Each number is 500 + 40 x the weight over the matrix's rms, rounded and kept within 0 to 999. Layers, rows and columns count from 0. Numbers have three digits each.

# layer 4 MLP up, 512x192, rms 0.0544, rows 395-428, columns 64-127
506452519560524549514518445515483494516525491496522522484443552504456499481516493497475512476542540580457487453572485510532457583478510567502460492490516480499488486512465501506521478483562495
469470541500531453452502520528511520552526544552590513473540563554527454473490518533505507522564549548460469494455574533504534480479481456475533540489500547454519512508526491520468398471549572
534529447519543504437481475550480553495460523471522524467478521452451521509533466509441501524510574472485484476479472576575444544530408480449564482520375474513496451532577463543564526397616514
467557487587546447571546568541512490516534508528454545571557468520474510472525516493550532498478436479492437492493516493443555503516603510449482486529487547394474435513488472536466466447547509
502553518606480568522476534485503428482520488523470575544535503506471486459547496516531453466553566523472515483576468422502478441459463476481461446469453545501539515435537497571550500498505464
472453462464505429502595466544540496482531442420504531512519406456541534511543501497476534571470514488521499549400526524551623481577535514505482474401506431438578463552550566501485542476503549
493438544434574410525553446451521534512489502495524465541501513541452491501474496493453504500536538515455552541500520506461454528480572457519485503519480476567510541536560529481452504473594577
513499559487431406479503493481531564541556548528487497481456508555605497467590472539472486550530511514572520525463447548486458514453509507489492583435515538520472510418528492514417534486466470
489484506509419501503403425422562498488528500484547524514466492510455537474538516493485410493445508524530536449548534442510514484448473494488564466482504524545461486460472478512502515544491511
525487444485523485510544510558469512495472549513482420461464479575510565545523518508515510535442477475505477506535447507512460499518502438581476505432490490515530433487518497481486498471519494
508477529505433529437516524505443546571517535496495482510548474470476554563478490546502559544563466486488533500541473467445477450456508424481487522513472526519456494556561545584418559519518464
522513538527530481527563481486581465490498522537530486456564479538504493520493486475500391435526547476448488430521484566459567428473520478537450479482529458473530537466431422466512497537502544
518558461496516499468504531506466544512553460516458504525489528457464486428587484519544508430514438442415595492532461494581565471535521453512496437447534490463478568558501416482485521464469589
510497522493489464505517440520492495553606547488446531522412541493488478515472514517525485459423502495562438567485454476419506421485509519554484558468461488507546493467491485459464548524489459
429501513433513494519533525526567471457503544481558533458508448529449432519488499472521489541437506569502577532482451543529586497538505483394496494551532528514483530535458539510462468468503482
496444526424534471517517464515512438508485521466450486484502496408466559509475469565399549477480459462457590457555511485563450594584520498466418501506511517488505531505557490589532479490499565
484441568475480480542501467473501594444469560494521545430455471499510486485482510469524513504610467437523587496523550507482526461604479483485508452488486510491499408569520494539484493553417483
397442506528487499494516509463520497506465471453486491464544502530524457509553484514452552514483563471487472497460522539483501542527506487466432536481525498477496546477505409474500453546507464
520488532527478487569503475496546468514479487563465608501478516517438498484482558483559501481510563500460475502472539530507449450455499553519459596527472431465465519494452501500465541444391448
483485512479511539468426512547536567588513531435538557508503428528468484537491491547529466437456462460490527501512505462474502526507510509505490572527504487565478459479459489526508566487480486
462523516588487561551528447448488494548425547511476493492467463555460469525491538473546469518544516425484446526512462461472473464535601479489520544532532461552490408432503550551508513502541522
486556541544639470525490508517451530485520531535473486521458521545522533493535455513521529473500532492573580492487487523515460595498474543514520434528482481531462546454509452542446547517463519
518558550481415503558551539556512471570534483481478512575485501473492522475529519432517549458403471584430400468501486402424512497515508473552508529429511531465530531531484524453563471423590489
458444515497537520508555497586521514504443518550521516463523531469531469513481554514541527506508477514426435490481539563545496439531497488514463481554525478471501563481474484460493481520502579
517456443456521428533532537490554559570481458492520468426492453448539481532520488536550603575563448481511503432481436513480437471461457479537510489536447526451520516511483491469566569415496430
515507527514534557507467542483484512569552532512455457498502483466516505566561475414528486523472531463503526469503444511499550531585449489491504552509544552461576534542490526425436466532400542
505561551532487478457465478490531518489498455475456525505502528476511445512464502589501511490507518486514476464501412478513457546502404538479522477447416498486536527534431527497540515516472512
518463461498524453431459496435552453423503496542560514485558493558506467504492553463488445513563414462493519559487559487505458478545435530466414499481453490513577497467495520478497443510507603
513512586485549478468503512489481498482533499546472494532483551537550469536526508475609543524533519582516549509453565504507565414474518522524513505566516533487466480486516475545509524547484519
539517498503448504539426569487520482522490512498516485500483482432493516443484575469514527450558525510598454495479470521461485527569463465495507467500536509465491593541527444528438436459501464
427539543480476498518448533527542465573499466527547513530532542455453491538458550556512485423493461494534518440536478484497542490571518477516488489479538430404564515557525536573474459513491505
457538498500495536443509457511487538549498494482479526441466448450422465469481456479499510487461481620540541460491465482412564457593606546520512539470492439557477518494480432409491494450499497
434538524512565488470498475541543481483515427476425511484459490475482522501474564502462514582534555576443399515545510460536477484500539494468457452497490424462432528490523513514444524549546473
531475559499529507514502384466541433569540490489497472549515507508490490533526492475503520488555460512501501464555507437564542573527506505505481489513510491534447437529506531523489548511511483
# layer 4 MLP down (transposed), 512x192, rms 0.056, rows 395-427, columns 64-127
489479452453540534537511506478452504562493510451478529494525423497548517525495514510543467510504473565505496442438426538539496486535577530559474550492474594518502527384519508478488463503487501
459625478534545512517493484468476479488454526524553498483473532455448470485502456588532555503513529509502537471532531481567561473443446498426530489510512500567586496504464449499494361493585511
516530560527472487457499534494534450470504511645515505527560520555526527469493481423560443516549549458485484572391528495536455495519473516462492488488450554497501449534468590467575504614489480
440532562494461446486521564451487526484457557464545533457433420547537448509491421351540473478514482428540438482481549487510518529462541558480504461536480548438545518481493462440469541514475531
507489530558454481452469481451470493513547514476469514485502489491483466501493508545453513451517498504452469467543484470493518497485507450492533557520534518517555539488555507461522506437496488
558531523406517498479579534529439561512601531466490477543465533526539576552497542541574478522455556444565473527508496548504494446558570591493520464480491599450515442438491441558471511495441478
540519516504524474519533500575554486471546495465490437501438457451532494472448524550508540474473517454472494492518508510445469404555503552551516504517467477497507522511517507523457487556530422
510458539528512458510551451496552467486493551485482541462476482420515551505533471504480487540478456496466545490504472481510458512506579475500506448433591532516443531537483602507519467586484564
558538491519502504467454458531531436583497562507490513520494537541548525551538530526514475570557523462455540471475550548501485545444483545506557575515493500586515483522508539474497462550434431
539496482480526477442515555527470483459579488487464619482442524487476458494547514488540497515514531481532511449435468432445599500588516517500528458488495534519457484499518500514531518478473455
514493528512505552455568447548469543446580537550495483442461481572471502554529559530513529529496461518495485481494544527516442436564492472494473500442485468551489575532586490523537438444485479
528511481494535498518526539521480484516484487473540412522472471501549504527531461501508425539482505489488450489519473494461480574438556487522434480494533544485514556583460486459448448414487472
534519557497459469513525550441455575478418571492492521559473487467537519506432466520529548446529517486480491566438500498555468476490527492483540523563526484439475446464551530494557526560497482
462555499498564467481467502549535554516590563498572518496467534492454395523467489512528483536497498467587487552509548452467506461421522500510506502574496515452478458497455504475406581525496457
568517509466533545468491489555586477447523480515523550516506542527431504510558455542536508454535489508550442484534500573478529545489427468448527493531554531481510439434456540495441509467503485
544532482564514440542532444509526457513453593455514533498527504524493513539546429579519540486510452509416512511559477456461437525464471449483446481468505483492403533453545504481526522487530503
449543495456487429469500505437497503521490496526568423426492515459477455450490504558553497498587510503462549565513449492491488477490497557540485434490504531453521459464507425512494533578522532
513507520494512527468481508495390546513500552454618462518481478504432460603465552505490567426532457531489442529527467507523453530408474540502504578470497499511485520473474583477484565495522434
429564473432498513517522482459436529524570490495554424494461537522529475504536512470476535519544433501466489467489522485492537558535491495486505456446537421518553403515564497451493438525465572
507472446545459473465444509533439464517528550533450507520456494467462484490563447508536497543506477465488485532526507469506534534498478485524482522544548446530528472543458504465550444474515612
476516534430572514375523505536560485469462510556452517542492609554523522521523526507512494522457429560555526458476559550508465524478470462493482603400586509487491541496483504488499496541483544
545540511512514444542538478515515477467448441442506436478449521526523477471624504488542470499530529536509479545433478483553443476491480524502548494499543484506515571522440467542517558543500513
606515621433519520465484457484439529545598529489528536439535591423527485493443538542464499447515510526519572488506492478576514525513440504479523503435541552472529467488470572500559504555537527
474527502535463515527474494524455470535508496493486399510524485439554428500506427533482418495465448501547504404506470503502440519495569513538549483544493535490424491506474522389506550562528474
538556480491476483486468560459528547529500521479480453473574471412454575578451478545562558565465551471471477503495456438522459448435556483547518484494474521505496551579427492441510540557496514
386521509549531476492514496559486469500438495501438480490498490570532510527515425493511471469467517505514460514489489548380535429546622498440570465482465452498559484580511432513498460595439551
512533503471516505513520549473518530485536557511484510490542454506512502510536514539591540401474462474487551487500469434501515497508525539482511500515459436475563511445515560426509516571552528
554461497534492476505429459541481529441467469498492486485547472522510538500478604468468549604539442530441464499443506521445449528545444549561540515521514499485506470515557471454562456454481547
476509539508558531523425567450499499451481535553448568496548484518523512521488507544517567518428507482477473502515551473487520525509556450572441500463544443550498566518548487492583517453553461
513463507519523541505434546573510464478518431433465493443476520578503499505511518445502531432536529503568472555441499560486518482559441502441525477537454559610496498577489541513485453444434510
425512445548473511431530453515584563496451499446454554475527537521507575477497511477446506482475499535473512531521502559512495533498450457529463576462501552500544456534507470458429552547596480
456459525496509529521480500425484564526522481458491433487451520458527481471516553452501542527484493535540548421561506448425491475544539461514534399526486545480469508552482534473465518580564484
537494560543459446528579507533455406505533480541539483513514510521567525464493471527493477443514518433483452536599484524470517546514409495457586542473450529526531508461493509478466504468495469
# layer 4 MLP gate, 512x192, rms 0.0572, rows 396-428, columns 64-127
522510407504488534527541474471432437447523512423406506553406413493470491529536454514501483513516511521491525512532540536455548565486588485493543467534489534575534532451501488485475483507544554
555533478500488527523471487482545388519487506544486509574521507603566474412565523503449438453560498572447515498504463505547545513543439554504471437475530530527415540528494536459434531524435502
517519488521495540495558431540467510508486505515490485436407464544420457527541507506523409519499550447487488481496513499508550451484567511476402458500489469456583520498485477456526430461448588
507448476515542528507481518483529431500465466450473474552476473522484546489520511475522460494545524491523518495460494578378523516506537510508497460473539429390536474482567489520495487570498449
472562453511502503399533521490536567470471471503486495530499488390561474439451500506476510506549459627504482496497391498475558480445521547434454526520602463488502418550515491494459538461475416
509511457474512521480548518476464511480500530462505463512532476515478510484531491444448461499513552499445511511490498474512542463530478490525495456549529502520477513514491492515550448492556422
478515432496440543497505495519394545515555491482486459497493563434503520463516531530557516482496490474486496496457438453484471465415443439521535524491543501505507417425536470467536437482527495
467478422425464580560518503541536532526460477461454529432503558389502494455544455479546510497537491487507473520491508517520453479530557536484437530502495450487481448466499432507438491481504527
452465532482532488530515505464536472523527531448563488469552514461490495475445495468570518568513449470502548478488535558535513521571529505493513517467464459555481505520468497534466496496505466
472484483465525498510474522465471472525518451523488518513516456535501567463531529477476527571464482455556474524522504418501434499592519477525427483551466535477473486466545477439519493521471444
541433486427493519452511486486494499477488474499474456518475475595417540538481487514546508470559517496537473543498465439529570516471489476425549535449563440412456500439503494572551527501518490
473441472450481440479489424557526539508572519432461521489496484500513545503533552542544473561453556547437553499540533499480485504477595461527405502552506554539518460436545509511502507448536534
530424503471449453469466547474508560542458473448443481527524534531523502523475518470508500502488492467564423573542533496520555530458432525509511546498502538556530511489469489515513504524501513
522545429481542466528495534545490447487509497428489443521491523455495489484513493522468447547453503425526523471522488521516480531549510481444552514532518482410582479530520520460461498555488522
562532504519479477465442440540497492511500523532503538524480529433495410505494537427507531519531375573530453452512502432477559472512482537507554486521482465509555499542451538517499505484516533
481504505529440456434530470449493486499491442412414442541521542428555485530548537546500469454557551460562449520502539496500545516521506537586463519431469447514530530498506387554541413471493503
467542485431600491520500482453502556519477543497519534460532510430496559540472506479582585537563515501505578529494557501455443556604602540521449503449472521524519524496488519476478547458451519
469546457489528503444492504515499522506513490433523459499488520540490476504493523484518543517519507458542449469457480410450535536558450494527573501444488514576488411545565515433547455524517517
427516551506579501441518540522484540525410452526538488506446497543484577552570538552477492514437491515447467459466498508510573530464444537465445458445541477447508512533477470572502431543522516
513508470537523481456449505486524451427489385525507468484491454489483477483448519556508542456532572542521525537360472433504468580500482500501501475517461510468564471522523505484473511465527423
576544490542577503509539519539490495501517500572535498472516464494526526447541525538477478504525546535480498495555484574502492432546501414499544506489520485529501515501495492469498448507434499
509486455485508503504568523448478430457496425563490500432452475541509471479479498463442477530581541490516444522481526561521475528444481482484519476477483478474553502568501444478545494517471485
466535460490523531570525476489485508564475451458485477550436478442534470566500511544514487488496532512499515487422559490463493491493470442560508522536516525506498410465515521467472537512563545
481521493427481479559478529563444496484527414459430514562424488543585451496561537479529549474519443501470519522484504581448505480519491484494536496475536523508484520470548483488472466448507548
491552500499501491525486492455475424474460539419421537472518422492419473500499545477499523517522516509476524495493439456520488500535506516513478509520546504429481452560519506509496485433521457
512525484430583468511589503477492508533522513516480446530508509486584439458416470451505498490494415495510549495479496510508452461480492486568501463412437502483523501509498500512503464508484497
463559552509547499485515486491497557430485577462429473465556470503577508466554485458511550466434582481514469495453498483483449535501494500498475551520578423541507522475524458432458504498497480
495452566480523480412518439534508554486501489496550549476472577489431469517531494573538476424469545527406492539485518539475536572435521558467502473561502516464492472518550498437502533540470529
531463520482468547435455468521563480521509459465506493478516512541483524571483472533520527524490467570488470405573483547525506506425546508404545495476564480507491537518487447524488502438547507
446566381518597514510471534460540452534518443532513527505526454613517460521490459499456463597467451566554451490512477535605477490535532554471513543477464440457477464520477449486491495494476499
519535516509451465535437513528516551527543473535519535388572441531470434497499477498540529551521509510484470535512519507511406485528477528553507563546491430547443500537580506452498450501466488
554543512505495523523539513524511469519463485558587469533607488431556566528488491521468513446535516470509529478474443465463500537480478515512532567415571501506458506476489569449513558473562444
507576513473537501489489416574551521461500561513563480551476485563563445490461554495510465480529502476454497528486511517506522517449458572473500493507469472495582518493459477529511457428433516